Weights of a small transformer language model: 8 layers, width 384.
Each number is 128 + 32 x the weight over the matrix's rms, rounded and kept within 0 to 255. Layers, rows and columns count from 0. Numbers have three digits each.

# layer 3 MLP up, 1536x384, rms 0.149, rows 181-246, columns 336-383
112121095098132104146091137133117148112164141110172106092137086143105143166145189135078115179104069128094150095137091096124185127135167115144104
146108105127115185107129146113217082135125110155116190161103111159130153151098140124148212125136095092110157090121177122153141180158141146132079
145069137086134104097163095168113083123148150095114141124141172102146161092116052163141108187125113122101111105142120136073139153136115099063141
126138127098104173142124133142082181094099113127117124081223168135095119132133095063125121157143130190115149085134150135132155136102145150048216
095095139098101125140185124115126155092100111092085121112129185165115123100129120090153147136087145161130104148109113133145126135150145044106170
119091208116161109143168089068084127073113148117121148143116080107069154166156067133133074060084107122168123172145145099088120138113102111133189
115139130081117133109099134129167102078128111137148133133112120139172153142117128102135142157111111126149090086136099120132128110093103114094153
159106114132156098164076127099180085151141203096153146141123100126125101107094169119128147076119108081118119105132159161111129122111164131105148
140107131123106156115113072048171128145095140137130107165108121125156084084156144170151133171144163144166175073094130139087109093141177112089097
098145120134077089113150128096127145127111139127135091124118114121124069116122107114151122100121129129167087080138141132066101109102139123105120
100123156069122129102071129102134184081129191118116165137116123131148139115120115103124103119093134130066112154076141111093105145123109089116088
204084073123113161129111120011120164093121107140142174117090082118144164049137141154089103147155082114118157084144099147148055169171125145134103
107113123115105133111176095143117131037124119151139160087158145146137121176069070134135112132132142148154113113040105116167083134118105178052126
162114093184081099054192098135124147129085134202117180139095115173128119145160135154104192135130130091097094151099169124133034080127169119130130
084108136090113181064114104090084084125146148141142148126125139114136159168145108095137116145109107103172134105128088105076117092132138176103152
144101144141129176194124068135172107139111125104115139159113151174134130131110114129146099113137150142149111116148194132112128127160082163173129
138085102138113140103142122176135196120126150108087155139122085076214126187158094113099147142087183088111107147136141150126075145144104118089130
106121221084113123106182100074043110144112081134138156105185122122105113163153136140094125196081072140129133054067092190120132122100149180135117
225069085122125143148096128100129117117106096166082129111069067147180063131095146152091126128059204160135162100129141126087106163082131167143118
137081060140126150118138136162114098115142136157109122139119077102121115198194089120158089182104116061128147093120110146085100130134144164117106
181135098140094136145132119144097180219138135140129175163122160099142095126134091035073097130133107149110149118004128094131142142112144087165096
116128109129106129137101120110158120111131163110085113099072167100157105142113101106072102104135092140148148133195111119119122138157114115136135
138145104164113106190138139132142145129179113157158141123147151118059154078085140180195098167129135071135089119102084123126090106115102160158120
152149159178135140118138160141098146098130103143108134129101107126178034098079144097150142114110137113129131110103086147169131126164156104118119
151104093128140124120114174112096080207168146122142139232154099093151058152120113163113158057168135127125127146070124104059094158123163117117134
121087147121145065116140131138097105146172147138107128143117122189104086240136117134087098147123099034102138100114087105119164084140154147136126
150138083128161110132186121092137152138114095158094102091130132105142084113109127166078182136060174129162155148129122146156107134144155080181157
125133130145152135176120132157114130124121122134085161140132106146113187145140158102106162131092169173047137085164170147123143099081141123104113
133165124186170074112143120178132199157107104137118097130116107148161148124096136158143134127156131148117119173130131132099096114132122154102100
116088134135056156085121143121133131114100170113163123104097091162131123130155127115133136098171131123121173099149205079167083152093107146080088
102097166148123095091139065139157117155105185144169149154134113154123092108123141090057123122175136205165131148130105156095101070096116135121097
137073169067130148118174101173105149146136139056162117085151139133134140138085173110131134114117112070166191087155138124117134118086124118134158
178104179116118140137166145125116100112100155122154172170138152206119106116173117152144102113134121133122150118117187129041106167060077143141156
209103106129105134174140159116127125108184113104152123079215130170103163174112114151110078080131127149106106118110220100155101155159111159139087
086097225132149145152150152071102116185164067125133137060114061115142123174101049128151134097150135086170083154140130020120159072163081171140105
126166105207112124116150103134141108086111144131153112116202123100136115093094100163105126160130140085109160153151111078088125174113109009130072
095159163126102122255112155162128152170161158075139145152095118155117073124102087117130100117122170182079201131093215156087165142168081178120113
153118126120095145123125102092083144178169142150094182170132150092172141099144132122164120096124095149139137052155225096149116107174087099151119
132152127146140064125118144082125116097155104157112088136156148068086121180133127140116227103123160130164095188126107076125118140131115087149175
117137133131155108166103168143120146209111178117103154136082140140138181104117133040141103135132155172149100110085122123183151137122144123157165
147151171140107103166172151178123132187114196161132126177143115098120147152113132218099174145159142071158052126131084140156142074146132085055154
125156219168127115122182140171181144089107093154092166124089132147139118172173148139075119117120100111180143109159107151098127115168111173145071
160157188078111192154121067124121099068128152149161190126152141170066143094128150087157188140098170126142119066019114107092130093090087185106096
162093103119160126119158157154154095153093107094070208177124089112149162081149164119167149182098116123049118094064104127180132101120147175152100
180150114117163109115147135123152146149135191126069128137163109165129177174122147121149114139158102107128111149144184115105067106126122084126143
174119195128118155107134106158101087156125106108138149166142152131099172146176089152117149164164118103123083151153130120099139063195113143139096
079132125152127094178144141142169163125117220130129136180148155146101117125062128097131119087166129123132132106125154102062152182116161111119135
167150171092118099050175160096158170145087099123158182140057144116181168107200162109100152127088174096105114162071154058111125109092126155142117
089118133180118090133111114139180143116125103160118119102109099089153133096101134176141091143126125131097109123158114090111120144163119141108170
141155142173122147141153108107108156126086138114109124146134105113158089115163108187168095095120157059112125098114138070185074163128148168102146
129128178142131132167202104144159125130091146122173135123079187152145162152070121162183150101149168140100137143104131115132127123130182162129131
134051147158122183178196162158121148130103096148075181117122170125102133126181070119139200212120115182139165095122149077137049113128111144071177
127116099062032136098121097126108084154128136143139083183145159103083072128100155097104192123157148163131112093186119095158155149136100166139080
105127161142143143152126145085141144098084174035123139132059140084153147110154163146107147111170168161130157096155161133161154101155117086111071
110115129136081144087116181133185126100209084115126126113106097098105120160128155106156043147109179152086120143149167097155148130129114150153107
111119119123116125097154152124092196078121133070120164147120118115188146138131173119141072118123155129131197147167177131181151103135131111084076
147130149188132141195076163119137144084085142161141096204114181137128154120127176116146131181086135120167082131138154120132134151137121138104137
104138180123108075091126135100171124105071097115123150140132195175116127151080144129133151088070089099099125142138116079043115115134104137064166
131181137117134145114137127127075165096053154160164152164154083108138149135116104090079095171103167162068150122171194053135094152141136120127139
153138112130088115126172147173087157135144133141121130112152104155169139133090072127143134123133107065153130102124059102148102106180084126140104
178151158132161159110235193101131135145144148142104202109122131155153156085118114076143093103099115165129182115127137141146113102114130134145159
113093132122132112155109139156114166146116135054134095099140181150198116156105115106140115098116083121136085135119114121133151105121132145106166
133119130095114132104148132081116102174104101142128169161133109142131163107156165117150114026100133111097181099107172140142113150153129155127161
170137133139116105178138109014158156085114127144220152094169135171090128099113138086138145164098124130157083070116157079121031184118112072148128
146100119156148107148181105124157122056112100132096207136097162129139112103077133135171142137127107041114111077168168144134147122167116159099122
145126185193124143142060117119172144105087138162117123107122116140118184109113131092164112124107169153132105137146122088159154088099125128110142
# layer 3 MLP down (transposed), 1536x384, rms 0.0551, rows 181-246, columns 336-383
104109169178200110142089114101121126165135132081097127142176100088081188103126100158128148117184166118063187179198146091127162129129059110097093
122124123126153129131171106125080135151165146104126108082122178165087146170105120156123113155102133116161141104146132144095136119119133177159125
074105166189142090210103114113146163177130105144124119104135185118113168154084186102106100181148098108107102136143159063060061086176073125135167
125080088076122152096123145127128156085144173132177119100172158108076153158142160128174114052135163094147162142110164096180160149123106146107166
082123145096160150126157172123195126082122134108156200151152191119119123094136110117070115119134048130125140152126174143147152143163175081064111
179130092156117117132106158173171162108160141134124147119107059103158170155117135137070070110081094101111105103157140125137131103093085104068084
130146149131102153186190106109095135103065098109161098147132150128143112081175074142150126141152122139136150185130115130171169154136154161193086
106141169131153100192098153114156086127049166162133151149133114042123113065150140110100109112031133125124053152111152159134132110140065180157135
153125043077119153183143101099116079128147093086145109110106099121186099095083156060155101158135161156163083148110067113147128092140125133143106
101163062119140124106075137138123096148107156072084123147140149108193148094084114140134119092134117066109088116142108170104114100146090131124122
093123111148068189111133178128117112142143110114112139106094153120096145132136140154188140138168150107153120154111120095162169119110170071134136
154118138134080115117139103153108157084137170078109111129147094176127137122109135195127105107101111190118106133097173141153137099076119159085080
145193124129106108099174144155121132101120165186145118116120169125113130141102157105103159099131105128123116130168143139058126109084098158140167
163135079111143147144096124100072179042172087108174129125156194102158166208140080055089120144046096094156175186136100093180111099131124131066128
099119162153128140139158096162060189092120157150130165148152114118134077199072172124061148132155069068230154177097095165212130113117117121045149
124130131136109120136061101153125098127121101128173136093142137124131136153109148074142133164130117151140133127120158168098152154182130105131079
116127090117185146128118133099132100162151082064088097131154109127114141153165116117148132123123137155136113158140138120140094138161100114181084
173091208119151169142060157215181141090157092204154112146136112081139147091068132122106197140161127122134139137077051115125075057108072158144177
195137146072144142129085157177137166091155102209111141139167122152191142119144164151106099150149096163145164114131168172180084177149127142139123
096145163109131146109108161098086207125140163068070129068062124122171062145236165114119042106111116103173125132138125131180163177101126126083126
102113133139161111110118141186124130125160143116066110120150099148118166101141183099089130145147100101149106115140156170126122096110157125168147
125155134160169143104150110108135130205164107129141145159068059148092104137118096204113046103128116126130128131090077086144153126124114092126152
114134091112141118115186113087138130119089168172100135105100086155113117180139118156067126032135124103113103069123085121151133069100162128102175
128124103153140200190085123142130102161148109137142125094090136155100147118131138124134154152099138129134166135145073134105136142135127129144155
152126138149116117143176093148150141110143153094179165099150166072151101134134117110147156095135117143142158130155127188114125113112160131173116
149155090078175174130098136134024159117103104087139072057140108142136174122137111140116129142152091180098144116103103176114121082110067161110156
132079139155119178186151064165137199187090132109096107161152105122101172127109083108112106094139165135114180166109078103152138133060158179182138
101126136155141130131149136135127123120119183113038130134143118085054154104134134102072142094122118170176089137130165113133114103194115132107109
132154078131097178100086151187101149128134195119098131132135152180069099125153127098123137147061108097127115100091133170088104125123140106130161
174141125112061146155088108116183134109137085156160121138110180180106118157126123140148124104147153083107126091153101158113099118181099088155165
164122146130115095113100148138179174115126083150103141190119127098148144110061139154141115128095098133143082124123061159064111132091114205079128
110105117091097143103103142111121109071137137089125103119172102134159144130114182112090149115097129157154104151162125151066080164116111120115170
097077174121169089087170179092146105171093126165160125112139189146129077117150105177138156108119189125113105111114183095170110101183102131132093
069114109120122136095081173185114122118119130097145092104140120160168099147143146191134115139135116113143144088096143151177123134138151123150118
116124082094117130184143075066153172152086169145107152127180165105004180136197141154086126206152158153102126060102114088180141153153151092125165
134171111146130147121113126090173141114084127130142166085192134126162163105189135110108076150094075155139140090169184102141147118185163103088106
102104126153178151179118140116123130112141116119107121166127134111139083138052062164101150170069150090056091137095107120111113101199143194108151
152148095182181106160076097117163090193116172126110083141118061122111135128146105148131130101108109097065126082171161203123144152071154152166097
146098173153148070155125148133105138147179125135119129165159162115145115109173128157141090090198094085162130132127144102160068184100116100171131
103190119173114076110116176081059132100125154113120124182180095117125140110117135123143072135117116112180074117169111097146158096130117080108118
157123146085163066134093127161100098129082147091171103144117170092113150185097149163128152134152089057100133144143115127152191076158182082137151
171138066173138163081124088079137143131092152109126141117100113132118057145163104139083137179130110095210141081141025135155231181116117134077200
078166130097122125096128073107170136088151126191143134142147090122095117088132120141097151117138129114082139076134137053111143157078081105119135
073137140081161109121147128083155162078158102221126151181082152129130119086063125158072132125144125097145153102148045137131069156147075111128205
181093119112106109101135108118200135105127142109147137138121152175081145125090110094103142167120133135107096142109156176094151136116147150130170
099185124129131101142082121106097145147117057122094100066189124106107151143121122144096144160064140108175119128119117063091155150110113139183117
130088151136182124133131110155146109154120140128111162113134146159181097139119124146137155116164175114120113125043158189102154138084085147125099
125155100161126111130189113127096116133090110094107186107211166141141106158146064118098136089125034182119162151154140119116150115112115098119127
127145145148136139092165142101124137114119110092143137072078166123171129130096161147121083155148141162148135150109163130093143151121135074163127
159096120132160112121076116116156121068139127112074148180136115124111195118149170127156101086116095148174160098157139167147154055198148108147161
106135137109106096138167123090140116121115105091138114123096111150119122106183109161089144144197100095139124103117145124148137150093148065154132
177059087141174114104092102175122177151124186096151109172102139074048168182159140133150180047203131096086131138132175103144126142058124170132117
127139091061088182096121090184122146086051114141084154130152087140125145122136134137082172108144096102173119127180128139126176132124109117119087
072148126062145152153170168168112098156126122142126106156140200115143096105101116115087111189188090141083170152119154117126158126149185108122134
180141192191115134133083220108150112127093135127134132200122138093099090110071122138139126131099164169138079130095101103198162131184112187128126
144148059101097103164156137074094119120099093100133123131087101129121107140149140162107095125130142119116107094124134073136100091140116125142133
104122138112137132171196157200119166136159103128106181118197162095113144142148130137190152151122171130116145125132125119127134160111090107123131
138105136171119092097103079162083175124151130163177139121094151094142147120064126185082065098092134143175109099115133124116137132087113147112098
120135122159149167122137128110141153136173133131086176104084139126061137165103125099116112166106124129148156109129119197117136115140102142133106
100106102153112199114091081092133138107138153099128104117131131154119180126127155114140135131155140127132135143155153164047066101143183183122128
097204194138161107086109114100087127128124139175090143104140135105138104125126120105116099115091149112053107103111120047119102083123140106168134
187141145133132158090154142166151091169098065084198112109122168114140135117143169170120131144070181166136165167055116141159179139150160160134133
118190124135171126113123114145159171118092156194161076151136158075154139132125087158098174143085104127145099118171103078142148133126126091115146
190108173120132129153146107181153181164093194087125081121137117131206115136172146139144129095113149099177117167137173149108130103051106119194104
109082127064206163131125114140153078050153143085125127120091139143068157170085146101099206152132097101077091097136065180101157146159136149115109
178132036166139121101108130146109116121133162105134146167132088178083096144137116131108122099106103148159151105132129100151134095116120117104188